config = dict(
    num_hidden_layers=13,
    hidden_size=96,
    num_attention_heads=3,
    num_key_value_heads=3,
    head_dim=32,
    intermediate_size=384,
    vocab_size=5239,
    hidden_act='squared_relu',
    norm='rmsnorm',
    norm_place='pre',
    norm_eps=1e-05,
    positions='rope',
    rope_theta=1020.0,
    rope_fraction=0.5,
    qk_norm=True,
    attn_scale=0.27,
    bias='none',
    tie_word_embeddings=False,
    parallel_block=False,
    extras=['local attention windows', 'shifted keys', 'gated attention', 'capped logits'],
    init='normal',
    init_std_qkv=0.0489,
    init_std_o=0.0,
    init_std_up=0.0489,
    init_std_down=0.0,
    optimizer='cautious_adamw',
    learning_rate=0.00295,
    lr_mult_qkv=0.5,
    beta1=0.95,
    beta2=0.95,
    lr_head=0.00753,
    warmup_steps=464,
    schedule='cos',
    final_lr_fraction=0.03,
    batch_tokens=[16384, 32768, 65536],
    max_seq_len=1536,
    doc_mask=True,
    train_tokens=132600000,
    max_steps=3847,
    dataset='wikipedia_en',
)
Each number is 500 + 40 x the weight over the matrix's rms, rounded and kept within 0 to 999. Layers, rows and columns count from 0. Numbers have three digits each.

# q: layer 6 attention query, 96x96, rms 0.0618, rows 40-63, columns 0-95
# k: layer 6 attention key, 96x96, rms 0.0649, rows 40-63, columns 0-95
# v: layer 6 attention value, 96x96, rms 0.126, rows 32-39, columns 0-95
# o: layer 6 attention output (transposed), 96x96, rms 0.263, rows 32-39, columns 0-95
q40:504500497503509496500500499508502493500503496501504500492496501500498505498507493499498497502498500502505501501502503500498499497502503501497496502502499499499497498497500503506503499502496507505498499502505501497497498498497502497505502501503497500503494500497498498499497499501500503501
k40:498500503499496500494502501496496500500500503500500501500502499497499499500495500499498504497506500500499503503503496500501500500501500500502498500500500499497502498499499501499500499501503497499501504498499499502502500500501498502499499498498501501496503504502501500502503501503498500499
q41:493500506492488503505506501481497508503492504501496500512505500503501491505489509496503506500502498494496500495495503502501498500499496498506505498499500506501505504508505494490490501498509486486501496501494498508505502504507498502487498499498503499495509504500500494507499504501502494500
k41:498501500494500500492504497503491497499500502498502499497500500491501504496491497500496503497508504501494504502504493502501499500499501499496501501500500498499504498498501501499501498502500500502502507499504499502499499500497498499504501502499499503493496500499494504499502497505496503499
q42:504496491494509493497492495497494493495494485508510493516496506500500503502526495506507492505499508496499500492499504500496503490501494491499503504496500506501499501510499502503498506503487513495501495509515504499502494500497507497509496510496503492501493503502491487511496502501507500507
k42:497505507511492498502500504511504504505502512493498502498492506514487497505490499497506508498507501500510495514490497500503495506509499513507495496511495503496494502493503494501502494496511485504499491493488497503503505504505500504494508482500505507506500493503514487510495508495499504488
q43:506485474517535508499479466523501464476503476524502481503493500474497527484529482513498473492512509510504496509508483503473491481502500492482502513484498494496505481494492536517522513512465547519507496501523523480502486485479520485539485524501492504501472497507475513508520494504507509525
k43:515496485513517513530487484504519505496505471515501490510490503513512508495532507513510475499478504508506482470499526495489491495482483488495502494483499495507500517493490507503501512498473513512496480498504510493497501503505519492509500514509498495509493494486506497499490496495524492513
q44:500490509491495457475487515474484509519513532470488495501502501536493490505468496487496505499500501489509489512478482508519500519510488503525511485500488493489492498489501494475508497479521468515498507499487497526502510506509508505496511457507496512505508490507514508493482489515489504482
k44:483498520479485476465500513499483494504505525487503505488505492499486498500469490497488529498515505502497518525493479503509499504514515505510507507505504504486500487500511491502499485502532486495511518492490487508509499502499488502494501488501506507500511504504500500496512504506478516473
q45:491528476509503569542534483564520479466485466535517508486494498443506522501527503525494480501507489524484517500536522487473498477482517493461488517508515503509515509506497511534503502531461548477495502506514503461490479494475498482520479564487498484493491529489479496493514508483511506523
k45:522509471520496536554516491509528519489494465508523504515514494485536505509525526500505467510473488485499485448513540495490498510458464481478518504501499507509495515510483489489497521491464530472471503515520503486485495509496503482512488548494479486483518506473491519487478504487523482544
q46:492536478498501573564561495568526477459473452534520513507481488433501513523523517511488472502495505525478527501545525486475500474490515490459492521524518497508518519515500496536502501543452533466491505500516502471494471494486509476521483577484503484497476543488467506501516508476504511515
k46:521533451514485553570535491539531513483488466477523507527517503478537490505521522480488471525474501462500491475521520492498508527458464491494524483531504506508482533527474467470498527494479515477476509517516491473480513506491512478509486539472484500493546519465492526481464487487515487544
q47:523534425537451508568563493533529509496495459497547487532488502461502536491619493471500465541462538485553513479519533490496515466485468467492535503564497499491495481517505500497501514501464512477476549513529492493488494511467503492557485538503494495491534516486466545480474494504525484536
k47:505462496501500469547484521482495553518501434516589491523498498509529504494523530482493467496452516493534510466519529493506470500494458462508513508537509507476476509512500465490498533476489526442505534499515496505490489527499509503544475574508466490484543515492488502458491510484509493528
q48:487497516498492447491462491564434657422561473547522435507536481459525509503533478526577455522538527435507528461499560535480570485599505511606460526485534399542468481506482605483421406518502511446524502434571465469492422452580440421471503446599541492495500547601486452348493544457541416457
k48:485500511499487449496469489560435659429564472545519435503534484465527506503526475522577453515535530433504531460500559541478574488596501515605458527480538396544467482505481610479420403527504515453524491438571461470491427457579435419472498438589533493499500543589487450348487538464548418461
q49:519497463467526449566408492490515553559583423533505550471591539575595452446439506560394524546569460527576445445562501458496431520543559526500510524533664520439436488515514498332539560490456420414609541671536506575471485561558527559508470539541383402572520513515536550436450504509486528537
k49:517500467462523456567410493501515547563587440525497550459588534575590458451429502562390533536574460528570445454569496461498434508544570528504502525528661518443439482512520500331542553499460422416609540675530506569472489560558524560503470528539396406577519515512542541441455505511482532531
q50:469501472440445518584422601527525621498461656472486485548434573429439416499495485593504483557442464561542491553493581502470349520397487474466434487517423448439480442506564548538435516482456407594481536500559480485478454519550479500424439502555415557501445415557540586551523559480486403525
k50:472495474434454501573424605530527608496460652466491480559428571418435414504495481588500483557438474556551494559504574503475359516402494475469440489523430448444476439514567545532434511491453397588480531503563482490480457515551481497428439509562421557503455418558532583554527553480477405526
q51:529565451513441537441433537401470503486445471548491508489496503576509483442517518509499457557582440459502692580412541511425533520472460530448569552467590504437518481424510511559647390467457433484545480594521513419493482506500490499488613519472503627393589533546608511537620460499592484579
k51:528571447517436537452447538413471499484450468548491506490495512572509485440512514510497457551590444460505692578411538508427537519465458527444568550466589502442519486428505509561644397465450438478551486592517511415489478509498490495489609519464502622387597529539612518533620457493599488577
q52:498560517478459468543486464374474436528525461536497520553484540469448440484543406558530487525490494547493463592543515490528564481446406491529452443478511517461549655557397459383448473449506508496529491496519615450452552456465355373524527485366500503504435487499614484451492453539550410562
k52:496553516461460451539472466374471438527527454538501515552482543467441433485547408558533487531484499544490468591541512488525568485447416490530449445478514512455550646560396464380450471449503505494531496496519612465455550467471362375529525478367498506505444492509603485439497457539549414560
q53:483452469419574434590560505512527484526471617558517386493490551480550470523517580472503507503508562563489625468567450472514478509443479411512450432615457471554546485501395518493480541449516550504679522585488453537442497625442515544540502490506588549379481481626450486393535456442519559477
k53:481462480415578445592557502514529496533471618561508387490493557488548462519519580468507505497507544560479619472567448473514480508436477413516441422612456466545550486499389523495478545446516542501678518591483446540441501625450510547532504477505587546380475482623463485401546449437525551467
q54:507493467472413435492536482435530444501419615522476615513433581524415417613581493424413489386451532504435453491425421457459562429527533488456474486524480461493489482495445552500554397484579506462452515549585544532481409511562405507486494568581422542534571451464435391373436472475520557534
k54:506495462473428451506545485435532447501423607521491619510437579536412421614570497433413491388457526514437452481433420458457556429529530484452477486507483461493495482492441551500554393485582507456448510545589548527481410505559404505488495576580419534533567457470435390366442484471514555532
q55:599536434519518607491505532410492438469445547418515439535522464473484478498526546420595535502557450691494513471452478505499486626583507547498466482456415513508486506549530442413632477469475459492546512508562477494433473510481505413493540544511470464571461537596421508457460510603454535424
k55:611529429512529596477502536407496430467434542421516440547521471476474477502544545420600525510553457699505508476455475505494484625579509542494464482458412519510481506550527443417629477467472460496539511501579487498431475511482505412493541552514465470579454538591417513468450518600456529433
q56:546496448511506546551476551516430529574532441459560473454482405524418411506529563590549570464468398412549490621424489557520430465546444478382433595466544475522464524457543483509513558513508530536469513478466488536482548585595517460567553444521495560559494594492456478476548611459445546598
k56:547484448501518541543474554514428523579535442455560475446484401542418414508530559588548572458469399417549489623433488558525428462550443482385425589461543472517461523455543481513518554517515523539468507471467491538480545581592516456567558441525496558565488592490455472480533611459442551593
q57:559474482470546566537528505415407504531547522504453551522603640483280536427542520445512459426554473502509490438416512439530487518437588449535560500472553475510586413505586465481518622556462527516518559513441387458495486465439380550525542505444520437489397521532486535506604559497573500504
k57:566472481468546566543535506422415505534552521500452554531604640481279531433540519434514455428552473499516497448422508442531482517445591454537569500490557471513587413505582454469522624553466523508522568517437389462498492472434382551530539504437524439482399525534490534503609556492567505505
q58:568533550507426490501552327518583493438506372618475496544425501499422469467498566539487496541428434460503513497534532515525513501514566416501407547481500556493529455452412480595530566501544477370525452483501533583511448540424468622479622459485483487584493479575525498472479562592431488526
k58:566523539510423491504558331504579496434506369602470493539426505489426474462506555533481498535427436459510509494530528518527509508511564415501421545483501551502525458455413480601535561499541480369526456477501542576508442538425468622484609456486481483577494476575521511459483553584430489533
q59:466431418611554484490440516485482506436559509507541508473407423477596376556583574428573501425492490438473474512573558514508376624580504467567539506499580446474568582453566440522510490437557576477450510537495534463515439567455426536558467518540482474418481467487535542516410474530480509458
k59:466438431607550494491435514485490515446556519507535515465408422483602380562569577426573510423495481436470475512569563505513380617579509469565526510499581445472569585447566440529504485439569568476449501542490524468514448566458413538547479514541486478422472463483543543517415480532473504458
q60:490586526466465553530468449472504543501489445512489482528424389538476579447482368483348510500470395522548451533453462492534466446492584442584452476531581543536480592535535528527474422463525545461502565504524551436404558513510496515450523537583630474425441523523547529569472542444430546524
k60:500582521462477550526481436470510536504493442516489482526417389542472577444492363471351507497464398520556448538459460493534455448499584441576452478531578543531483587538536536535472425466531540458503564513528554445402558520506496515455523538586620478428437524519544526581466538447424550531
q61:463535506496414476425549497443497623439539499480497514474488493501515418476476379590499579507418574520502491455502552531513480429455475537421494462437510651522498376530432349446576502432516548583447551460474593472487502469441588512531496542580459379380470557596539419374556535490629512548
k61:462539519496408489429553497438497620444534513486489522471491494500517425482460381592493586500424558526501485451500547529513485426451475541418489459433503647526502381526422349454572504432512544582443547460468586475490502470443589523528496534570457377385466555592544415380555537491631508543
q62:546470525528565335540518558540476500469553445547504437543444604555454458466512477526522458515545442557498470446445551490481538455537510549454465508572405517438414584525552494539562466525451510451551623354438561439512430549450545496396449493399609491488587397481509586482499513495485590479
k62:543466531529567344532523563529470496470551449549498443545450604553460458471492487527520461516551443565489470452445553492485537454534510555451460508573406522440414586526550490540562461525452501448550612347436562433514431541446546501386456495385609492494583393479518590493502510489487590474
q63:506475511468601544459512378463625448518577488392521561506543590503507485445474556453535539569520433471480465513507523464526464570425512550453499566582487452560448521416459439479531374540625549569556461483471502494445553541454508470460467531587638560528496522426564553457551484393465485530
k63:510479519468593551459507381456627455517573493393517564495540593505501483443488558453534545567513431465488468503505531465526466566435515548454485565596484449559448516416466444483527380547627545566552463485479508494442555539458501478452467534579635551530500522425562552468540494402466478525
v32:494493503552495538490500525501502525559481508517549479497449554489554525503507522458440456455492476446497388478460581548476514512493589430528558474514431573476536438558493490389492464418508528568555572483525498470494514523549498446514548501435483496462479441436455503557575556530511500474
o32:483493544419533467510490477497433549463431494442525505446537541556474512497431545424502549414483505474472527520415464490616498541529479498500549543568465545515513493480486497479478509551496465450554477511506499430468533521466453551483549463510502581583465565521427584501450403512478509486
v33:536525535501510412503488422471536488424470514457537494484450499529537487483519533505508476476479520535532493527614484479572439417423496552465481494487439543452556516495511494456469603506472470452463526486484543562484480519548384440527521451448584558566479468499447495483517493518522468497
o33:442508496439496516553559487474510477594470482543484476510485534517420482549541454438517475527540462433517445511456462533491446448586529523536448492565514495533481492505532532559528559457576462459463419595526525573509479492552507523485507462500465455459441513463508504540442451449510467506
v34:518496465529513538509503586472512525439596532413544470530504512514501452477510508417515537497541459601478478502397536458477502512513553502462484431461529555484497573482422545539483533498467518451519501571475516552444540450549486532537426504499512628523510549489482531458544530546492550552
o34:543487467505481485405456430499495529460486522547497489493475475515482518537442478463443479416470498444514458448483459540533592480502445458504441553490523437439559551525478450558461475522507495480468486554514451585454531572575601550517507457508526474539538387502498560521510559460553431501
v35:505487494476515531504487493521480596530481515533523388489530464501451543486491432480479500501474504500522521428560526428472488571487580420507536459475471516473492447507493452474502587442462459536439499432475616447518482498490512570498427498422525597478481499484502495458498474437478457446
o35:469510487518564574553508497550506452470462455499482540499450514564431478515432533477487519469535507517418525429398471518526476489526503518477519481504572587515513456450457473429526540523489563562459481531520424472501549533504444482441495536476519499541550537436518515615554540517591440447
v36:452502498526540483539521444477513538509533484438482467495484546470495322526479462483530538539542518479529493466471518509480439512510517451548487605495405445556530421504474511433546459598503541487435505534460473457551506537474517469481470533504559477500488546497488530447569489493604520525
o36:516535528492448502558489531482488522472512515524504508508492450498543524528530478520493507479506472487554543468468508461538492499497463523480513501572470551498474444521416429499524499494461487471491467495500463448536489458550523474473547508512538507409513420496472509475498525537459478555
v37:526475500473508465526516558540482479417495491527491504435530499429495503398450438479498491516510489476497466515575536501473567501509502512543493579509441517402583510467528459477491505468391462441506397448468429488493528457495491564447547429556467506448495507515541487518484491573571494518
o37:495491469487518569555476532461473588522507506450470436498543492480572511475578552469493527498471482447506493402433499494515465518525537426510488468487479398517552559469583546427551514456578452451539509448444475496541557432570414544519479523514523473475543548453492481510596545478517462515
v38:537521456522474422466523501511519548463484476523484517490519546485557566495521524465552491523536525483437535521529542563445457474547550540453579477520453515503597479412567467574462430425495568513459511581378537476477494514521557496522536490476513508489451502505485499475472507475479471492
o38:536497552486512495514517608514490520481426479488524555511524501549525517549488537508485487540468532533506462472500487499549458472537511483517558500558502471433485534509487462499450551442532534494479518507512441574520508471504478537568509487496512507495447536505484493429494536431531582485
v39:438483477481498482525526482473485486500556463475508588525518480474547523431473471589472502499461505455522510491478473489485509471470431441507486585510506520515553480478409420555431561517509480522511443427501508459464510522543500520498481441487574460551501515528393491531491492509433511555
o39:502481510501499484501551513495489487596568513505554474479502472542524503544530452483481474522406465536489494512554549508482541515503546538513557479539552511537450502499547517554532398500558491498516457491489473496514432486506476533494413475531574523544537523377481499508562497546520462581